From a checkpoint of a small transformer trained on Wikipedia.
Size: width 96, 3 heads of 32 (1 for keys and values), vocabulary 8192, 2.85M parameters.
Architecture: RMSNorm before each block, rotary positions, no biases in attention or MLP, untied embeddings, normalized queries and keys.
Each number is 128 + 24 x the weight over its row's rms, rounded and kept within 0 to 255. Layers, rows and columns count from 0. The size above them is the row's rms in percent of the matrix's.

# layer 7 MLP down (transposed), 256x96, rms 0.256, rows 5-15, columns 0-95
size [112 111 109 105  96 111 104  98  99 108 116]
[[127  88 114 102 139 119 114 171 107 122 140 129 142  90 127 145 172  97 137 131 124 107  96  96 155 102 146 150 123 134 108  72 145 150 134 109 119  93  79 133 108 104 123 146 130 125 128 140 115 141 131 132 116 143 111 119 172 116  89 111 143 122 112 149 137 147 141 119 120  89 165 135 104 125  89 114 127 129 142 119  98 132 148 170 133 225 114 132 142 137  77 108  89 149 140 130]
 [139 138 152 173 184 152 145 103 119 139 144  99 176 114 124 120 122 125 128 135 147 139 133 143 140  97 119 117 153 159 101 173 130 102 177  91  87 125 139 122 130 118  97 152 173 113 117 108 138 132 128 137 130 112 134 158  87  92 141 123 144 137 129 150 131 133 151  87 106 145 140 129 151 116 134 115 134 157 140 178 141 116 135 150 132 141 102 114 174  92 153 145  53 169 141 126]
 [146  95 181 163 118 153 123 139 153 148  93 108 111  88 169 138 146 130 137  97 151 115 165 183 142 132 123 148 129 140 129 111 157 125 148  94 114 126 115 102 149 107 121 137 149 153 121  68 177 122 151 167 165 171 128 150 107 103 138 124 129 119 145 117 132 107 121 153  93 117 149 137 113  88 140 104 149 104 111 162 108 168 145 154 140 110 127 152 136 143  88 150 104 144 151 145]
 [104 161 156 136 162 106 115 142  85 124 159 117 145 136 130 159 172 110  91 140 115  89  70 159 109  92 124 157 109 183 141 130 150 132 133 130 117 119 119  95  79 102 146 120 151 121 117 144  75 112 124 158 132 140 137 117 132 153 134 122  97  82 125 140 102 115 109  92 147 131 148 124  87 126 143 145 148 129 139  89 141 170 129  76 120 123 101 126 148 122 162 151 152 124 130 148]
 [102 109 130 129  88 153 131 165 105 137 108 127 141 182 163 120 123 144 184 177 119 100 150 171 158 157  98 114 157 105 121 115  68  93 107 115 123 140  99 130 144 110 113 165  91  99 142 131  88  76 115 116 124 111 162 126 116 135 141 113 125 140  98 156 168 139 127 109 115 138 133 101 118 137 127 148 127 135 134  99 135  97  99 127 136 146 123 133 176 138 140 131 143  88 132 161]
 [136 153 150 136 148 122 149 121 160 137 123 146 141  82 140 125 114 126  80 132 135 167  85 161 157 137  77 143 130  96  92 138 137 144 128  99 165 123  91  83 150  98 105 168 142  75 145 113 105  96 128 125 157 115 112 102 108 130 127 141 102 146 139 126 126 119 101 166 147 163 136 132 103 134 132  89 149 115 142 143 126 134 118 141  82 118 102 146 137 152 163 138 191 124 104 103]
 [132 177 155 117 164 139 136 129  96 123 121 113 152 177 124 117 108  73 118 161 112  91 153 114  80 139 123  97 145 168 122 122 167  99 126 126 105 128 121 123 145 132 149 181 145 128 171 110 112 144 112 136 113 133 145 123 132 138 137 107 115 122 123  88  78 147 104 148 114 137 131 141 144 134 143 131 104 120 128 112 176 113 119 172 103 139 148 129 133 114 114 190 135 197 116 131]
 [113  91 125 177 110 111 140 110 131 105 124 154 112  93 127 124 137 130 130 127 119 120 142 132 107  91 146 152 126 143  77 153 111 119 161 153 115 128 112 128 108 167 143 122 125 126 130 157 105 103 142 166 123 111 126  82 150  72 136 122 132  83 112 129 130 181 155 182 116 150 106 109 134 167 122 148  98 108 106 103 168 113 107 154 141 160 119 134 157 108 159 152 171 130 122 181]
 [156 130 194 135 140  85 116 106 124  98  57 122 111 132 134 132 118  96 121 156 133 114 144 113 156 114 128 131 144 134 144 164  95 171 131 136  93 162 128 145 163 114 144 130 106 147 124 118 146 157 132 139 195 125 150 124 126 133 151 137 101 139 144 133 103 146 118 135 136 136 103 130 153 103 146 101 117 199 123  70 117 119 122 115 155 108 102 138 156 126 123 136 105 172 136 160]
 [200 154 137 137  92 104  93 109 132 129 137 157 106 129 148 133 109 127 140 102 116 156  85 144 109 149 133 143 144 153 144 122  97 121 150 122 151 162  61 129 124 157 128 126 131 112 145 130 122 110 103 152 153  98 119 123 115 118 101 153 105 131 123 151 132 109 168 139  70 134 125 117 149 170 153 163 121 136 149 106 122 106 151 123  98 114 127 155 158 144 124  91 169  63 147 119]
 [ 39 106 107 146 144 128 169 152 123 156 102 149 118 137 122 129 139  91 137 198 105  90 134 151 142 109 142 106  93 150 116 122 120 119 114 164 120 173 124 164 143 112 126 133 127 134 126 142 160 126 115 132 151 145 126 108 109 170 138 131 136 120 108 123 160 157 115 193  80 138 114 111 101 157 142 131 125 128 146 128 166 159 113 139 116  86 162 144 137 132 148 125 134 127 143 114]]
# layer 7 MLP gate, 256x96, rms 0.286, rows 6-16, columns 0-95
size [106 113  99  95 101 100  92  97  94 108  98]
[[163 117 122 140 129 100  98 114 158 112 165 141 145  91 137 124 109  97 124 108 120 115  94 118 146 106 150 102 142  91 120 142 124 172 133 152  76 176 143 131 133 127 130  78 103 158  96 116 109 118 117 111 151 111 151 140 126  91 154 121 123 134 115 167 143 136  90 104  88 131 158 109 135 148 138 124 174 125 125 102 117 147 147 134 158 165 126 150 105 164 137 150  97 140  86  67]
 [160 122 114 121  94 118 110 127  99  99 135 118  78 151 116 136 142 115  98 127 133  68 123 128  90 131 176 118 150 115 134  85 139 111 127 136 130 164 110 143 131 116 147 132 122 115 192 140 124 115 127 102 109  99 176  71 152 147 131 114 156 127 128 132 145  87 128  92 122 166 122 133 184 138  77 157 137 108 141 124 171 116 125 114 125 129 129 125 150 151 105 110 168 101 125 152]
 [170 141  85 171  97 129 155  84 174 126 101 146 157 147 100 124  95 136 114 140 101 159 112 115 138 109 161 143 124 126 119 120 109 112  95 129 154 100 119  91  88 146 119  78 114 172 140 108 136 107  95 124 102 104  99 129 180 120 153 115 140 151  94 137 104 109 121 141 146 145 122  80 167 160 142 153 148 154 117 118 124 119 178 146 104 150 144 142 111 127 141 111 145 132 136 126]
 [133 122 107  97 131 112  78 137 133 145 120 107 175  86  98 154 116 145 128 113 148 134 138 140  78 105 124  75  90 149 104 139 104 141 144 151 109 113 100 131 141 105 131  97 115 110 119 117 156  86  90 108  85 151 135 109 175 105  53 126 129 130 105 165 119 116 140 116 118 129 115 124 127 122 108 120 116 152  83 133 141 140 141 114 107 138 142 147 155  85 119 127 183 147 132 113]
 [109 114  93 117 109 166 156 146 117 131 168 113  87 126 119 105 111 146  97 137  76 150  64 122 135 153 143 106 106 150 151 124  83 113 116  96 121 159 160 119 110 113 125 141 151 150 124 120 168 107  85 157 120 134 127 135 131 130 141 167 163 154 124 108 144 169 116 139 105 117 145 159 112 105 194 116 172 130 114 110 122 131 107 116 150 137 119 159 143 167 158 131 135 103 123 102]
 [132 121 145  72  97 141 107 126 153 164 163  78 120 182 139 142 130 118 110 129 128 131 139 136 179 139 141 126 127 159 114 111 111 117 135 111  94 140 158 120 120 130  75 140 167 165 125 145 143  98 150 129 139 171 104 124 132 147 135 134  70 118 111 129 128 103 140 160 159 160 162 151 138 158 137 143 127 111 147  70 111 124 101  98 138 130 131 133 108 128 138 162 161 179 108 142]
 [145 125 160  95 150 134 112  96 111 124 140  90 127 127 133 140  94 110 145 141  99 115  98 140 113 166 124 108 102 183 112 127 123 139 150 111 115 152 110  55 131 187 124 100 138 128 131 154 118 118 117 128 103 102  69 154 120 112 138 119 134 130 122 160 148 148 161 137 141 156 132 115  96 151  88 138 147 167 139 135 168 107 119 157 140 144 120 114 176 127 150 104 173 102 121  98]
 [169 109  97 111 145 130 173 133 105 120 150 137 115 116 114 145 131 110 102 148 184 164 140  81 152 116 126 107 118 130 105 136 129 111 144  82 128 126 150 140 165 130 105 135 156 142 119 100  74 192 131 135 108 118 128 118 157 153 142 137 106 131 119 139 143 135 195  84 107 117 155 129 128 129 125  80 105  90 156 106 146 130 141 120 127 109 145 136 151 134 152 109 132 104  66 130]
 [ 73 122 146 132 135 111 142 119  60 101  97 132 142 156 141 135 171 139 133 104 137 168  98 154 132  70 152 142 112 146 139 157 135 137 127 155 124 149 131 163 138 137 110 134 129 115 195 133 126 125  93 133 136  90 119  91 165 117 117 122 112 141  97 146 137 132 154 136 121 106 124 101 134 135 118 114 121 102 107 142 150 117 143  91 139 145 134 118 176 134 131 149 167 109 182 181]
 [152 115 131 115 118 158 117 124 120 125 108 123 149  97 156 148  83 153 208  93  76  82 137 145 134 120 106 118 117 163 155 116 115 112 134 105 151 155 127 138 154 119 116 125 146 128 104 127 123 110 114 119 111 143 110  99 138 103 124 134 124 105  99 147 147  91 160 132 177 185 116 164 136 127 130 147  93  91 116 130 110 142 142 167 166 169 119 154 145 137 131 157 158 146  96 143]
 [168 138 140 101 148  91 161 134 140 114 100 121 146 101 156 121 131 135 152 138 155  94 128 136 132 147  97 147 122  73 166 133 145  85 150 148 137 184 137 145 140  99 159 130 126 120 126  97 125  68 101 126 120 157 114 107 154 150  91 124 105 139 131  95 190 150 131 136 103 123  93 107 117 157 122  85  76 130 127 154 150 135 140 132 136 119 152 121 134 136 166 142 165 146 134 115]]
# layer 7 MLP up, 256x96, rms 0.267, rows 6-16, columns 0-95
size [111 112 102  98 105 105  95  99  99 109 101]
[[ 95 198 101 128 133 110 100 124 144 125 189 112 128 138 132 152 115 138 106 142  99 138 198 170 123 112  98 125 113 106 139 113 136  96 119 123 116 137 132 118 154 146 179 124 135 101  65 147 140 130 133  98 150 116 117 157  83 122 161 178 120 148 125 131 142 141 139 143 136 129  91 106 145 136 144 145 165 103 102 120 114 126 134 155 117 127 113 141 146 185 131 107 125 103 144 124]
 [109 176 151 100 112 112 142 143 131 129  97 127 132 117 199 135 147 147 116 156 121 107  90 105 113  99 143 119 153 125 110  95 153 180 101 125 121 150  95 122 154 103 123  86 114 112 133 129 166 112 113 115 110 163 125 113 103  95  80  86 110  82 134 104 118 111 118 165 122  96 122 141 126 146 145 122 129 109  96 147 114  91 145 137 134 159 129 141  71 156  99 157 133 118 134 121]
 [152  81 153 164 122 131  97 128 147 170 125  83 109 133 110  97 118 157 132 140 116 157 140 104 149 126 122 102 161 121 126 114 125 107 121 130 152 136 131 135 107 135 115 144  89 133 130 111 132 176  87 128 169 118 100 114 106 127 126 136  82 119 109 188 131 111 152 178  93 130 148 162  93 128 135 113 102 168 139 152 131  90  67 131 159 130 139 107 103 140 125 115 100 129 172 138]
 [161 140 110 162  94 133 125 131 160 144 138 135 105 138 140 121 116  86 185 133 121 103 118 125 153 152 122 142  90 105 101 139  93 137 145 141 128 130 119 145 161  83 120 153  63 105 125 128 116 145 136 105  91  90 125 126  78 119 128  95 104 134 123 117 143  95 148 185 172 113 123 107 136 187 135 149 159 120 118 156 121 132 117 122 129 133 121  70 143 166 122 117 147 124 121 149]
 [113 111 118 150 152 149 164 120 139 139  92 115 146  93 106  97 112  83 139 146 159 105 121 152 111 150 144 117  90 113 142 118 122 153 151  59 133 141 147 127 131 113 127 138 132 159 110 135 132  69 147 112 117 110 133 137 134 124 117 121  98 147 137  88  66 140 101 114 134  85 137 107 117 126 173 117 161 146 164 158  85 129 163 109  77 138 127 125 145 160 104 144 111 121  92 134]
 [140 153 160 127  88 141 129 158 130 109 106 140  99 147 167  82 112 123 111 113 132 151 141 123 108 154 152 145 111 122 109 119 107 156 173 125 181 139 131 161 131 136 180 186 141  92 160 107 129 109 125 125 126 116 113 101 146 126 160 126  99 128 158 109 125 100 143 166  95 106 127 139  87  75 130 139 128 147 149 138 129 132  64 131 158  90 125 130  90 117 156 153 112 113 132 124]
 [120  89  98 111 155 146 140 131 125 136 155 148 128 128 104 109 163 153 145 137  83 124  87  88  84 108 134 119  90 160 152 126 116 132 106 132 168 124 111 104 134 103 114 111 150 113 125  99  81 172 145 148 166 123 106 122 144 166 158 142 112 146 122 136 135 123  83 128 166 149 106 116 106  95  55 149 119  83 130 129 134 111  97 121 131 120 163 140 109 133 133 164  96 141 111 133]
 [ 95 120 106 127  89 112 121 107 123 115 120  97 147 126 156 158 128 114 135 105 125 138 147 126 123 105 142 116 111 123 113 115 112 113 120 105 158 166 105 150 140 133 117 109 139 102 152 119 110  87 157 165  84 129 136  79 113 110 104 123 166 122  98  91 133 136 144 149 109 160 155 133 102 110  94 155 163  83  84 160  88 143  73 157  85 148 110 114 141 153 137 174 111 102 147 106]
 [186 171 119 125 122 172 119 119  90 107 137  93 127 120 161 139 131 120 106 147  72 130 111 150 133 127 129 158 122 137 134 147 146 171 116 130 173 146  87 139  97 129 131 100 168 101 149 120 134 139  94 124 110 148 171 158 150  96  85 113  99 104 145 137 135 153 130 157 139 125 137 109  84 138 144 154 131 128 120  93 162 155 114 142 120 150  56 120 134 123 165 128 121 121 120 128]
 [178 138 113 110 125 121 143 111 147 131 120 148 133 104 197  91 103 123 160  78 133 127 140 122 117 136  98 123 130 145 133  79 130 144 103 159 124 148 160 106 115  94 161 134 123 154 122 106  88 131 132 111 110 145 110 142 128 124 133 127 152 133 149  38 133  98 102  94 134 120 120 119 132 124 144 124 145 116 141 108 165 173 138 105 121 111 104 114  89 104 121 112 133 108 184 103]
 [153 128 126 105  97 153 107 166 146 157 157 111 117 127 127 147 153 126 148 134 105  50 121 137 141 181  95 122 133 111 166 137 131  90 137 133 158 164 165 107 153 117 135 141 159 103 144 145 144 105 148 159  96 155 109 151 131 108 127 110 118 129 123 144 112  98 113 159 106  86 108 162 109  95 143 107 156 135  94 150 106 116 135 115  98  98 139 114 104 169 171 114 132 162 137 149]]